Each number is 500 + 25 x the weight over its row's rms, rounded and kept within 0 to 999. Layers, rows and columns count from 0. Numbers have three digits each. The size before them is the row's rms in percent of the matrix's.

# layer 5 attention key, 128x128, rms 0.189, rows 52-94, columns 0-63
105:516501478516523541494526513509505483514488525483506505527491473471555485493495515527492493475494497482452443515489504505480528476526523514475525489520503512516534493464455490494474502496484482
099:496491512464510491544505531484534543500554462497468505482491548514518482532489537496552463476537496520485513517478490485472474501532476470516553520479519492482481506476486474496519527499510523
083:490519487483487482537532488502497503481465558535527544540503544529507535500533536474475529480517478515454478494484508476524520491486474494514488551469534529492540461486501451515536517505492503
106:499504475465510468496511494506494526515560503483493490526517477495517487484554501523502488500520463498525499466464487511526546522503470492469512503469505519488481503458463506481498483523504483
098:528563485464484497496499472473486476498484518484501508529497522517469529466508516495483543504476531523464517502471526496494481522506485509526461512499530551521534520552529511469485474471522500
082:497453468510528497514506491502497477535476499554523514496532480457482492484495500528504474493485495523533494484508460530494491484509498521532505455562486489501480484513493560492548464538476485
103:506470460527475490492471490497492464535488517534456492526494496476513466470523512547507527544529498522510496476498508523525476483510483493527523542469420528483532515509482522515495534542494498
097:505533489509497470526508501471477550489499469560493554498494519521504493520526559517554500574484552453489512526520491498529529543483485470504496480516498498500491486503489497513505525501484501
091:505484460490510514530548515491478474518564498514490477502496499501460465519495538484478491495448520500479474495516436500480470470513520478505484453554527545523487489476529485513500531519533502
080:497524486515508512507492520511492519454474552463509455498538497493504475507525487510501514516512528447453515516545506489485501523449483503486522450518498536488507500506499480522421562458500520
102:530517540504489513485512458508509524498469519472490491475509490516476513505491505476491507474495513525523508518504505501450499515491512513513486494500556513507512489545544517519438548514470474
093:482498481496435508496525501502473445522507508510482517491490472508485502495537481470505559510487547485509500526510484491487499512512543447515505506548515476505530507514487506491502490483579495
094:483533490491555502493514542555496474501472540492464549507496499452508517531543525498538487502534547505515500515454512507488514548493491533504533509533495493489461501516458460540467518469508495
072:513500485504468511498489466509532489475528481520516473511494487484523505535505484523529552495522469538517512455553533524501513472473481500505485473500532506524511496492504497504490483528525494
085:502489528483492518495509517522515484521524477515495495505526516481466487556509553472491512527480465510507514526461474527544475503502482520454485454456518544487507504534484452444476453511511518
101:524458473471526469519519500512453481492507492513476498522507507477516515527468507509535464497554504512486469519450496472527479452463485498514517538511498475535476505467469449519498510480493516
092:475448492512534491487435518531483512498477519541505514523481492490477494508465527525430509486509510487502517533477489525479463506511474521520506536508484496515515487518472486521499486484520522
084:524512544481478489493475520500464532485500498525489527483500508506455482506448468524442473508506491506498502461493483528536490514499474485529435521477520498472463505460495507495514485492507519
100:513520496528512508503513492533480513505491548493514509480478497534493486508478489477487558515490508495507485517493492505459506509505505447495514547503472530456513490480483530466499533474505486
102:456497469519542487503496526473503517497513509527502511500513499500514476473478513518475508571460494486514471475504529495478546508521491530502467469537469492469516490464514536531477499505521488
105:490437517511483530546473504507478522495489544491502516476466514503495452566486490500499480523520464509526513473509473503486475551513462480500430512497501533534483503514493499503537501488510516
129:480472582493459505481502511481493491518488486503481541486474538469506488493538518487517490509499488526511518509523488533474494526480476511498494521522523505498504552499495497480515486445526488
122:528502519512544514497491485519492529505489507494497523485513545542551537512466499525519490474501532530516543550521540508513451462486548492531511552490490483528471484497489497484509525492528501
092:474493508524476522523491536506523504499516493478515507530506510520467515489458476555492492564523450512538458546502547492519447496506494527492498492502481469500495510488522545496482501504462495
092:504522549517460512456511497482489507474501535535509511446509496478483542492524479522520515478495500516520528529442541469496485485496481536555540542542482524504486457485477467508506499471508487
102:456497471493461478502539456470534524456550481490521482498494509520522515461453472508501506519496470496496484472500535485499496544504472518487462472483504491441477513483461504486471492490500465
114:526499497499505518511461476530506523455502449498487480503439507484468490485495438506486471529486465491514480489487521510517498487529474513530479515500488493463511459533514477546502472498455456
097:514515532518488524496526492505517532520495546506507536515479485527521514521483490438526546486484514483483465524463486538472502487489469492449510513527526458553508498506487524483529511514493485
091:481497497472541521546479453528483516493458463455502523505450529517531491528468567536513532497516480455484513508495495502481525511504457485444532518485511513507494504462489516487497544508483501
108:521486530514471516530486545485497503515522495507495519476491516498530491508478472492571511494447514521533536500524516488495516455509486522500531539498454490541510515470506496493499518472464508
144:475496572517452484487489473472518494465452512528499516493515461531469540489553471507512541490506489483531502511489520439487466509456532495463497519523500463536507491542536480498514528482476497
113:506449489498517523493481500503476498509522499450513454507513494516512488513486514527528444509529507528526518544497517480500471507496495519494518503504503544494557510528512515523512504510498523
096:483521564525457467500500540497532480461517507469471497496470499506485520445537466496454499495461522484525486470482516474517508478500487502500501482502514492498490507521544503503475531530497518
088:456534525517487510501494473456518477458476511494504484482462501488505508531487498491464525529471537480503494443511512499466537479506512532491501483452452509529486481544535509538480509469473499
103:515504506514542479528483439440508505504508484488470514480473511490504529556545458474516494474507535524512529509473489489520465489498506467509501517518487495490500493498526505540489483484500492
101:486509528519488526525510485515525520491486490485466498485497483472496468510517506548447530550488481466515464467511513486542490487465488512544495466484473486487455522562506528530481490541501514
107:475458493518497529534506469483460504503515433509511485495503499523507485527485510528519481541493526517526502522522503486514511515510493490519493506479492512520497487456516459517498531455517492
124:471533506474500487536488506488449498499543490490487504484487549472492489523501515520526497531538484466460510464480500537506539527485507493549477505493475551513474512442511523506516494499528480
119:480501541472504511505467503481541506494483499493542483519464521444466517487516517503507526480479491496501506474503483546497505485541465478507490482494510501513504455553507517489466480515514481
115:531511504520449518502535513467478492508476531503539502570534486504502495455502484520487490481447485497498467508445478496469470509489477512532527443511491482527484493537536491509536484527478485
118:551508489472482477517528450478512531513560515526511496493522529477503512530498465485515490520534519499439474504500512485469498503504461497480523503513504504528493512500500509531485512512451528
115:481537500479516490465500492497501488484487516503518491472494488486505455536498466481554488492474473550522505530500487520515537467542478511521501468503528540514495460460523522519439485506511510
117:515486481487501550520487462458492462476511490516455448544478478485487499517539523490483505475483497495508489493521490532501498509523485475495483495491522516540453498513477499517496506461504479
# layer 5 attention query, 128x128, rms 0.209, rows 53-95, columns 0-63
112:456498509536506502526538517525485514487457555479518503528448482471495497470473494430490534533460463498520494529503519506497474493477555471518483500482468481531542535546528516518518516483477497
102:456487499489499513515474451511478499516528502535501486523546497513529478447488516497490496494494454501534532515495534546495471489511501474474491484490482495530523454521525531469487487490445503
113:517534525495436540522495478464507507489456486516465536456463511504509529481490509504492535495522506504460504514474465517468521493508470470452511511492518468476501504484507501464473504483452478
108:487485499504496463510591520487442533471519525517523505478487523492482481482477507507503527522554480516503576520491472498509459507514482477495521470526502516494500496506486460518518507487504464
108:460526471559499467561532528515458508500519493483483481498467479512444448482500523471499513466501510501465474502519500477501503476502512479493524493501533510537496474529469510527489558492507500
115:510478498515484460533514569505538506501521504492494498472483490475512465486501492476518479476462468490470498516496497489492480538493552466469508518545507459546482504483504517539455462515532483
118:505578540483485518491500519476514495511476469493501476528509445522508516474505467528481474459462531503514487521472502510528481503535500550486489553520491462493504517474521533487454494528496522
116:482501502514480485541519483551501498521509509478488508518490534510508520509479495510503499522498500550498515491492483549526466466458501501471544499537465493492446505513519489460462480525530474
098:534496464518502490482447526547520528500478478516510507508510489520479520470467537560494507521480492506527476438502470536510470494480514477476507531513461495474522474515495504511519479507558481
109:503533486550471498512524525494475457475518504498446514473571477492474484477488477452482468496523513501478496515530547468496518519443480499496485523450496484517514479514490509475461476480475558
104:469562526516504546504458479512546561508480458519502481526488523515497490518511475451535493495464472509543508490511491499501510520476531509500477498513488458463496514508496496539522494491492492
086:510455453457502523525546490508467493518504510509498534504497509502526495529498517504475559469506476479506495516512520472477493482496501497530516506498442535538546455481475467498529534462487513
094:507480491476517503518540495529470423488481502509494517533485494448520478513496512486461513461522527493482488476468487483501496468475537518527527497523434450525539513511487504496519522478519491
076:559510513522499515496499464528489522523485520492422502490492465518523478536552511531514497494508509486497484483512489506501503501521485485498511511483474480521498508482494486525522516461527480
105:492492525515461500484499512483480511436483463493463508566521498522482477479466458482497501493491490515486537456553477545531505505490505479487472543486483499479497481518502519462530469490522469
091:541503525519509481467474509514492513470496500492499503521559459523459459463468474500451498532508483500551513460513469520510506512476515481479499515506487525483497471470533492471531463500504514
085:480452471503533459525537498504467487485479538552491492526513511514532489534490498500496506532512487468485512436506505506477491503494504507549504491519476511454539456511476508504523471526508472
095:512493487517544514535505506500486485506542499515444476492494530489514496554474516534528470414506509495480554504499481470475478533507484469492521478494496504515493511488509463491544506503485506
099:524497481467483506493456508504484477509519503507500526528505474525511490471479503512518476518521492469466490499515515547465502489521485492515511511511552525518509477519536449564496445514477488
093:506529490478418495507484499535506542504500475492529498514519515518483504517508498505472481523510502479566495470486487487508541478455533477478526491534509492489558536471477494509525520506492497
099:546484498492522493515498522522507538507491493456528513512500515510471473572475498523492499554454507483483466509521489482494494490440492442518475520535519497499517495532482478518478497521486518
102:526517522468500544534490542481487498494553488478479450463504492518508514488510480536480470518507487491520505518484498475498528501529502516508526501497524534475539554458533484516512485458441513
089:534495494487512502530454504484471541515538512494475503503503505512548496492453558497490478466464478492494475491521482515495522461544514480519491485513490532492453488515553490541515495471487489
087:488458515498507519464475486488451505440470485489522501522537462521503483529538463543445520548518503518487506482491507513452518531477513465468477501541493487516520478474454511504548492504473481
090:496467478455536532498500502525487534528504524510480481490482526466508526566503491468514446521510530490460522479473474508542530494514496501527513470470502538486493488485488502460498495537472512
112:460495517459464472514501513457467502494511506457497522460522558514525539495523494518511485478522524514512527461490496493497476516518470463482462522488532543516484460459523459498506454528467505
126:522510501499512565519501549506519506500493522515482480542472486510524493549531490513471541471535517516464464532482477497522485468505548520516505488484499515480470519488502473513509463481514508
092:509506460485493481500541492501489506489493541512534509488501477501491485467511505526455520498547520477541497469489502510473500491499504545515526527515475503446524495494524513484499484491480509
112:474458511473485439466491501564578483469495521482495486493484503439502514473502504487513520526522514474449451515483468458529478492453497520497484489531549492485495498502526503511466476511503479
084:549471515492457506489494473506483461501514499538493486493511512507473447469530474512481529473556507499514532487494476484472501505497525483491534488511481485505522488427468468503515514463485513
097:519499498495489519489503485524505517499486549509436498505513501500511463519527510500515500500487483502507491482421489491509536500514478505488492515453476499519500521453496566538471510468522519
109:459490508497505531470525490496487449508490528443463505449484481521543519484472526526511499468483521504511464524478508484485524495522491482471508489479442497518497503530482490480474528463513533
091:507464504504501433479506510498485525482506473480539513488513489519511474486507470474490479486504485496481505517513555473466482544489489510489505495509487499492547486544487423509476506489469487
106:496478504487468488575505502481463500525490491532477551472496512492483490527493502495532519485514472465493489523514515507473520498502456507506495506480465479496510547460488487495463544521518522
099:554493523513459525506495527521485501486504473524491477481491508471505494501506524493528540465505498536465456528526536495517461476488450477514498538541570488542484500519502491523493498525479538
103:512532483515497505503519497484480493516460500502515501496472505502509507501522555467445525509486501509461516532524534464489537502483463516462497475527490443522504480525501516513493515480459467
106:555504496473504497527510518493508481501517517452523523524519507567484506528488472453526491508493489543507525555484490486467496516511470448462483526486546489503491521484543482513528528478481463
103:470504513522548517515492533531494549467511493505503520504519517535506485487486470484448527473507495457496461500474516486480460480516471495483493531493535490504557551459484517483517500493518536
113:529533487514521553533497510499507546532486488554522513490464501553499518527519521478465491539490490466499518501507483509473528490491512496508486507548482518500525503463502487538467491547515522
099:473442479494536527495484498537465451509432521496482518486532516473514488511519517509404491483457500480492478533511543482468443503523491489523483493540538507488521497525498497512525457477501479
122:515505517483487538572490551476519518482514485507504523467501489485486509507503509506521491526491527510501509511538490515515490527522476508512453505507532514492521496432514506491545484484529478
114:462496479464466483503490477522501496449506484498486487475494533510482526517487483466521500484489505502459539496487498523500521493509514501433543523486542462515490535548500535488488524483518528
109:481535511517466492495524550494552483551487529498475521535479494483488484529496502475460513468499498526544507495492472485494454471448534483475475490492489488519483490502520493490481485525567501
# layer 5 attention value, 128x128, rms 0.169, rows 0-63, columns 0-63
089:531496500512533466518523517456498543486503530531473503512494502493514511527514487471534502494495507475482471481517504451499470534497529507513473467560493501544442508508518478496506492524490468
107:507510475460471499503498500526525475493463504497481484533517502493495482489527491505501485485509478474488512479492507449512473551486552484498466501499475549475442533511472500481458475473478482
114:522460474494546519476491534534535502519532444480484535495508510494501456557503509507537537506483495533469526491493480483537511500524486526503497501482514504497469519510508535443508470503496528
107:448467511552511462511521513500498462505481515514488499441516521519475499532504481483535529491533554474503447527495500506460508515501521498486493499519484498514512515487499521535488550537499531
107:550499504470484477501477492477505506471547465482522456521517474492472467446486507492505527491530499509485537497485495510521516484488552510507468513462509514495532523518480538499522490485475483
103:541538486536503451457455515518467492445495510506474497533457482539498512486488505486494494496492517506475471489503495543528562513458506485485484487519513511520449507499507522526487450514511518
109:520491537493478440519502478430463492588514506511480514506469494471527513552509502489553504504536498518515493532504505482507500478534526488512484511502462481531524521501493485546558484491517460
113:515529511505509501510491511477525499511540466476524519532476477498492478501525493529499463521504485517529544481490526521542511502516495516533531513499520506523495477465508551519505480486508495
111:492503529511484498507475534508522529455544464467513500498475485546492466490452497538516504494478504483492550488497500470474463488510446514496478509489486519476467512548478485524478466503507538
102:562532507524510479497458493578464509521491502493469482544489490505470498466502519478499530505540546505488498466523531481518471525507510502493512488495482506542537511542523521479492520528517480
106:466537512502498474527561540511493530502506501488548463499465520475525484538533500506512561531540486565483481504474513514490523476522558513522477460504490522537515502481498512523519491481532499
111:518520550519521492519481502502511507510500505502455425511465548503529463530470509470494497463525512508490519479498538493503464459516516491495496525479450523468520502515494489475498503497468518
103:541476466505474510472466475468485513497499486504500468523527483507511479477524487512465499458513500514479511469521546503520464501476533529527486519528497522524495508526520476520472527463487481
114:483473470531519495473511449503506467491504492479499501518548533529536462467470505481495518510496491545551503491475492472510502485493548544500467538529516508514533508574527484480493483558475515
108:515467463511510500498468518494496477449553453469492494480501487494500524457544456517509496523488523488508475526501457497525507529470554492485474483479477525500462470481461512489493514472495519
106:491493528513487495503498499471482475464455546498493505532523486512487502537515532490480508496478514511490497499515583480534540511479540506479541529518483538517494533518527514508470510444508486
097:518492487480479488491483478490482506520523549499502481489461505514529508518484523516521474522492448496540509519518505506495533466542482552488434473479504474496509510477509462534467540517492502
091:527497513485514437485521518502496466502531470503516506494504537523514505476498539485442471439485507491493463507502439474503475504467531529532507490527491506461541498547476501491507483500483554
100:484495511500498508480495537478533524480530525499481514506483484515497489458454492522499506490458486500549522475519514555513510493504477441463551549455514477490549505449528502521559544463495510
105:544536506518516517496477516478552501502505543506525523482534482520522521469498505522503506494521500485492469522492500496554528481488541543510463524520459468512537482472525508471524519496530504
103:468498496459496507486485519484443492532467493530506526463477540501521467531496479508512530544495519516519536510485511521512474521509543469462477524531476524500497504478464537458527462525570522
096:514519486496489513520491490516472529496518464533493484526484492495504534478544461533475493472477465537483514484542566527470482524532511499503511503507474507512481527467465485511491520518505461
111:479470548496483523566518565453507531532501495489519497518501512497492493511489526542490506532489493429486465498455523503484504502518487523491504528470524502463503507533476491496424498510480505
105:466499449568475447492566513500483490470494510546493482505519499470489520484503518509516479481478513516482500560487480520477509513472508501462512492481481513513506486524469523518513507494503486
106:464520499463502489473488465540534503471540487506547457503427554468509490494501488459469488493534501499538481479489522537447516503542531528513471452490525500505483483507513528465536514513550505
119:512492466488462476501527509519497478517499543546468520478487482555479500486519446508545518549518498478515545488442472496463480469513521463569497499521509491507508518505524483501493543510526480
098:475503499498545519502489479469503507485514501509523470541468518540516519469506524503485498469496527538524504520474436481484506548535534494524473507495489525544512465490536513472501491513506493
115:478523494532563480494513520495459509505499446465497514485506524516520498532509512477546478515523470543524501443512449526505514533498487494513493490520518475482501501510548503524513521490523472
112:478489539477499517500518506502515522477506477469501486432490501503533520511513503513490488476513473497514461480480523486479482492506479486486544499511494492507506462513522556460526500465551481
106:538467502468530477483489488456487509485494495474487502514452482505457492477509519483511508531460503468509513496499495529490527522525482486490539483484531510529449494457512524467520540497522513
103:508513538465503483524457471543503540532518492484518541470496504506500484497515484458551506523524473495511549541480492480483459544507514490483490491522519487479511505461491445470465474471476473
103:492467508514504477520476500511469480529479518500494558488487520499498466492486538505460523490482466426490524467539481523444470477513527545523455513515517539508484532476486499483522495523471492
111:506514521523506481507475484519546494535455478502443481455462492474502469484453498536487516479473493486515454480510494466563489488497498502505509493530520548532496531493526514447485497537478486
107:510482537545487533524463519493492501535495497519499511503561471438474466467502504528522467495467499513534547449478515502484503464482483487494488488500487496492511493489477520516546533469490463
100:457477504495493525512513531509446492524518505506482490534476531529491518484502526492480474518535513499517513481507515519505526462536499502522506524465488474460459485516489501492510518525510541
100:474516491522480469497536510509469492491497477495521468541492478496478446486496518501534464527513565482452535462500526496523508499517539484503475514487521467524553476500494502499492520514547519
114:488547479521505453488506523509516488483522478544512495468481510494481482518464516547475459525529549484474505508461479485547491491489471484456456484474460472512502471508488483481483469493522523
116:491538485484494516537511500501534475452473508517474521479546483484470526535503466506536482526491579501477472546542549515528499521532538515527528536486479514464497499493505499495531536507522473
113:485488453521495533497477528491474466510483474504495520522468447500519523474505474537487512501513516515514460470544496520490556490512502514511469497501513470506509545529466513480520461481522482
106:548467533482517490497531467487499531508435498491513495484492511503512524519501499548487479540485414499502496513451493487500507489518488517507477490512535497524468452485517505479535487526484466
105:495504530468509507505495484540486489498524526519511465503554553492525501517520515467460514494497476491519497477531449490475523508505483475533492489458501528428493478534484430475551516493495524
110:480542493479478510567486525485482498498486502494486514483504513495492474529466453476498554493513461516471477476521514502484501458545507488473521502522433467503537497491471479495532470505503457
127:506517487489492490506528530503458524519459474478479487511466541574496514512493491510502499455487520504482506496493495494519473488483529466532519499492505530483503506496522471503512616475520500
102:526547506489498527526483504516476483500523485459523522438452503509529545544525517489528540492513524481496454518511506520466490527486469440433519457485511488481488537504523498533511494483472499
110:501545510491494498510434525488464517474529489470495455515504449558467514471482495518538507520454493506472480483492530501509503521525546547521532509499513489538547522461495497505511532509555506
097:507492510458513515501483479444467515527530502513513519501444543516506499530494531508508490512503499487429483550509467469497506511511512476545497528487479460480517481532526529476494533518476501
103:495564524499497488493537494487509496490472502462500486540554452453532486527507508520497516502507523489476498532513518460509472502480481517496523510515487556525468483481491458509473488456548503
109:520514520504506488532537502486515522474473439493526542543493479509504499496522473550489537510451504490491514492531477453465499485501502494519526511495517481519476523505465521503492451550527469
104:471511513535489483452484517488467492503508518524498520492472505514569506435529488556517548485518475473532467483525461536529468484511519500482521480456487520528495500485508505492528511512520515
105:529567468528477507521556528485506521490505505502490491501484506520480515509500479476533579485468438536525523498480508525540520485506509504504492534472533505527497525484487497539481466497504484
108:518555478485544462496497509503512509494435504507453519520519495453470450520511510493492510498490502569561508552505527503518505516491495520519499503488483501448499512456479496515547499501491485
090:514506511504522473514483497490477471509501424505505497513470471524481529519500530525527532530454505483512507544510517592497500467478451462473490531517516519478545508515513551540493500480516523
105:486487500449494517513505484526545561466487483485509495491515546491539513507488480515542497501507529512513530497468480506474478570480521501494532489545485520533512523508512516544488532504523483
117:448513556487515461485467495477528508488528513450508452501549473529491512503500479476468547502498475506545503514503517503520507503505512504482509517510507483543495517506491484494493480557467521
093:485511484482508513543493511489489520447459523537480539508486515486487544548485497540547500518494475501493538521491506477492538508506466525538515490541505474487501563496482467492503524511521532
115:507478507493524500511531551501469468533514482499550520468530493508456448454510523502522518461492485523514479521533542506449526498498535506496478493539488444518463526511490522489537537487527511
104:482499511546483466496513446526454489528488491551495506481488466469466497526492540510504498504502532497513484464527483518515518508510501488512537498479475521501448498487472535482498512526469516
105:497532499502469447458454476525526513522504518513458474532487487481484473501542511500544483501495501534512473487524476507501511486521508527499490509504489500507468512518484523496510516539539538
120:499470485478518504484523447509475470501485497495517511482491538463479487508519448529522515501493512533536536527546518511529483484517473472527456488531450554504546478508499535482513486504493493
104:453530495510481497508503471451494467560535514505503505472492521491539537480541501529509499519504538481530520495479487513506525510571464518507526459527509528509501518507476559453485475547521462
091:481511490530466531508510522503459561455491520514479503514476473435500484472520514511491510476491457495505522553464488531466498545513492455503477507547534507516491503471499471559482487516533505
105:537445505490482479487521477487513538479497517496522490455489506461455519476475476502490494517550521466497513481484512485496508480483515538465486549540505484491493500522457573484530495496540508
117:493521545461498480496483519478498492504476521517473535511483551484497498512492512496537498523512517514487529534494529505500541519558454472485515520479507482484510544515492456462526492495516516
099:508494482476540525539494519520513510468549496490490502475483534492489519524527481502478504489528515496499485501524488530541488517501505468473523519462459513501532503511481478497557537538523533
# layer 5 attention output (transposed), 128x128, rms 0.314, rows 0-63, columns 0-63
097:508482452552574413506515475491492475510480552485464485497481513481505496510545546468540468468467483502516504479530472478466478499538511519507513520515473525473494494508512460525506506494479477
106:485464513487498521542482491534505448528488504453479488481507509530538495511532494468496513522525499480484544493514524453483541515488520536523517492525485533520461485496552497473479454527467567
118:491498507503515514449504459493533520532473481529487518517522488482448490468469461467572548497538500504523551500504486500478537480521496443506489510501516500478489503490549523480498447478501519
105:514466450524512498474457482512503512466529503473545500468516512498467520488485531511530492499544506499535522508521478478472494503481528531532465499505514509496520528459461487528499529493509533
110:500512446513510522473522465517465477495507509517499473480511484512503478494512484497468540499510495495507440458531507508473510475509518485529496523463447533509528486523535534494495484523469480
105:521504520526502478522532461514461484490487498530486496524488514512506524489523475436476528506489474508496467505504528461538510475450521494498475482516476480496466520469512533521527514475465462
113:461519467518553490490524502506472486522523501496519504495503473503485532551507536513525480497566548487529497487464510519483508474447499529546525528496470517508512497497490488531523557507485521
120:474557477443531516523485519494541546526466472524513490519479510488495464490482490499467506509507489511472531477498475513546477539464540490498519461546553489504478498473515521537529497512500513
112:504521520503520475514446517514454498481501501499476484507511510505471498473475493484535516483519461537494504490488521487503531503485495429487498474488506475496496518533533475514490487538490494
108:526463516524529528531483486493496495483470513481496515551469470509496515535509515491470556543518464495440501475498472551459522476551493455487503515491500499513496472530513524514535529503461511
108:458519474495513529515495491543489489520526504523507503505486527482469509524490496453486539458495509467511487512481527508462498491509514515532514466499540521511486515497490543502489514507499490
118:474500514532509510524480472517492477513542494493485487524494501538504489548480482507479520478520515506505497471512481512464488481485516487545524510484512504456470500550493528492509496506492573
108:502538550494502509527500464460494492486477497491532478492520451523544527524515507548495513516484523493490521475504519539496485516499533537463511487513448505490498496520535520493496530513494498
113:542488473536525561461494498489506524469530485481499487512500450506471520438536469493506502540506520521525508541506474518563539466520479495486497528530502495510504484479534529475483528516523483
110:498509465520522518529491470471492470480512498476497501496556509467521455469501523455485511511474490511494509485472506438547468483466528523477467465497477453525445492477533529502499470483486490
114:460468569509498483515508534466485516524476490469515531502516521468505489503538501465510496484493506522500483467491539472521529477496526515479524500508495499523487512523512552471502524502505461
098:522532528479461520563505515512522480478487525516481491492513493478480540529471505569520540494481469503502482525539486530500507503459527511486486467509484514461496471504497480542469508500502468
095:523511479512478465504518518483504535486522501536526494470541527475535489509519482505530506536497544512534491483526494450539521490493513508531484508488501519480445500532494522539499542475458526
100:501499477461496535479525517502504533500484489514484490509499501536524470528442506506486494486467464544533486494500519473499475502488499479481523508527520489504524521496447458521521551508534488
111:516506493554535497506526489511476482522502534521504487513503526493508492479501443541514508486471530511497492503489507501551509457514516508501517507475503444499521508460542538463461527417498529
103:518473497472488457517492514497525458528510524532510513497501488446507449503520521446523469493520523498549539482500465557480475525476511469547488503509441494490509481479522516480512476517562493
098:460515461471488512546488473515545489502489524542473501522452444524489499458507512515443502482481461464495462533539532481489506495529525497473510521514442492485488479482494495532495511514508536
116:504489462428532453513467505516483486497504498506485498510523508500504490510485531573518505518530497487541504515480517492518533483494493538510489545478533498464454488516488477491464451516552487
104:522504482508509506446535487496445503504516515513484477475460508466485493494495538507496456494504517495461488540499526453486468506484522533517471462488497523501521482520457480480508527499512417
110:525522557541509508528427510514544526508549541525492488487518456523501491474499474506514503484462448488516515503511482521464487542526504509511479475479513488485494453490496511548545485501487504
123:497542491494467493502501521496478488484496490514472514502487484510486524467532493529510514477512562509460499485472492527455522507508476472544512483488520493544540495481507500508516535493490498
096:537489472485548509430455478502531486544489517521460456518458520514484520521496478512499521442488524479492503505531491499558491546481518521523513508500465533497462470510503486503500510484506480
116:515521540512509525492550456510502522484500479461520530501485500468517566487476489504560500507473524498511511509490491537507473520502477475474501514510506533498478522451516516489481514509471459
117:551507557501505459455532528514527499519475506484463526540500473508516497494483460511526475509477505512492493503479484536508472492522528535492513532483504465481475518512478504495546486517544494
103:483442442515542488516466500504517526509488543507493536500475505467501449513483498511512522532437461500467532451522489480476522491507481493513500450488457499529492503513468502501530528497481471
108:495487508493505462558502507465518492499487475515487514489528502533501472495551518471481519485539516502553515492515463528504485526515522472499502497490533528514488481542551478528505483512527527
105:511497489473548477512487478476489504493484519560494504511496502483521506481536528509546491526518500503555547511513444514455519475476474516512482518505480539503520495509477542547513523506535507
112:502492510533477507504538523490550528470482499507487498530458539452491431507459495492520561524475484529536468527455497531541505495513530508501525520514480498486504507525521509486483498527493567
112:510511530474495521547472524484505496503474501491510480463505513506506460491474548586452444484505538507513514487474511444500471496494486508487530492502504504496529531490518492485510517532507483
108:443505502504485518558482503497506524478502516512522508525522457515483516469464483516472492522500516484496484491541479474514528477456520556517499485491507486497481493490459502488493472509523505
107:506492476472535503483510512513456487524535529472515513483467491449504496520522537517475473465472512520478501480529525526498499507479522493498462507496524473525482511512519536499487491500487488
116:494515494510505456482497527503504480521494495505491508496487532458478516517513473439475485492506499502461454489506527512497512517457542436532502485493530463530448512519491451465500489495478516
117:480486488504545488527462515477527491470533542471481510494478500509510523501477520490479513482507495496533474495518524467480504518524520516508490496505519507472532528499533506486515482460474516
110:478495488493513545523506498491534496531469480515508476538481442431534506500493476507477515549520510478508466480520514506513497449466515523519472485508487491524525515453473514502478491475497553
115:527501484502504466505527524547516504542466546546493490535509540483508487474443482515529503486458488494485475505488503519502468530525518542524504501505488524505502474521497476528482441545527440
114:523491518498470505516541527523467575499508507480508470492517493536514528499517502494471520490533495512524507457483457478495511463496468500477516476488528493466467494487514488517525497507516493
116:487484461526521485515481532528442449484501509509486453489518466506480521518510508503487457478504503495491456508481471537537502453523501520501526529500447463486531526494508513503495481520547555
131:533490478484488536499492498536533515496485524513471518489460525524537487484475537463508515458477504490481522509469526483528512494519504514487545521512517530536447500520430522514507555497501554
107:546468472483466460533503497501515459475521479502504521494513489535508459550516508506529542520508462495488467492498487482498476523477498489478523513510526484509472547544499458523515513520490529
110:506492497448538522485472450511470501495484493530464488498465499510493502541468501509443510490436465466501535486523505507513526519541531510480499515494460502512486516486527536527484569486489477
098:549482474517467468519503522502514532482540518553472500488539567472518535529476494522492508531497555514491467458509448499516531498472504459539477531478479507484457500564496503498494534502505517
111:471525549473549480519500464457469483527498490456518502516476499491512512543532506472527520466508478486483539499513515500492488476501479537491503518471531501506482484485536508504490472501483502
109:498470508500560528505513483501457497527496478504492513496507503465507519495496492470477470502532483489498532485453498513484508482539452479525542492501507470521500471500487519500526489569535515
108:506486465508508541495497468507460502491471480494513494519499466484545483520488488521527505511484471528486520510502491521484453452465494531508516482499463516528502484502489530488524528512533533
110:504507440487489512487534498537489453506546455478471466517461484487487472493522522484479523492499484514464482515506486495522497432491503491519519521507507514543471512506467519525487514527531478
108:467497530492482517541517496496531544538449486498462486479490517510497478513491566455474534511495492492569508491441486498496508505481509488527493498468458493442510531512520510539503488511487476
099:523495497508478498509515523461467536497475473567515511484488515443511497516502495496563524548511471491512463542523528509466478544458480470507479471511544504492526511518461497538515518508469461
107:478478546487524493462477485515538469428519477491453478477519501533485490487519527496504519482489511529447471491487502494486491545532493486469481480505503555517490479476547472523481511502503508
118:510495463469543451463510516502483544462534483465531442500496508549466474518542526514504476486503473503514546511482483517553494529487512481466512500529487489499517486491513505535515551534519492
091:459523544520513468535517519485487530465472489482483513496475522472487526462453493506484512480502526549503497530486511494471510484491485521518529492494487478472533483494491459481464460515514480
116:541481499492515521517510502468490519554504498500502511442540505456486495489514506524459497512503507493544491528530493492459519459519498511520506471485507467501505505476474494516518522505494504
109:489462509500477506503489474485526524479498539541517531457465529469493534555501543492497485517541483485520583512478491508498501484474494492524563499508495498481489513490483484477503520510483520
114:511504542540497528518458463533473529493513512476486492506510464466506485521420590521496505477480496483502498524533469517510518475487493495504500477462463496499493498491533538508471500516520512
128:493502469474491522498509494497510516459484487548483503483505508515505509475512530490510542521538496542505529485484504551479482503458521484564520478492498469507544446538525510476511496500509468
112:493524450471500503465487508506505493538517505503506503521492486473464532537544522520527504517545483491524533528458437541519486505501519498495483483464522563508482479514493516457486506481504524
093:458483500482479447517492481495466492487516483490470537487476502477485435512511479501454429503507496480496480493469538505471452507516462538520477494544514523496536464545471462503472518524515464
111:519502517516565479511523541491536493473533511512489492482535507444484480465446543502465456527508504496464487492499509489502512552481542520516494533477517480512492485526510533476491475525496515
120:470457499480466465495489531486476506512488474481476541496521514500459510473471524497501524468543488510533476467494534514478502509504474449553498510468460531502495490519530470483484495505520506
103:506510503492512510476531480501461488479499508499471504502504509519509490499518483461484513490504501524539497449525488446546431496482505503477506523458445529468510529526475478495497511471501540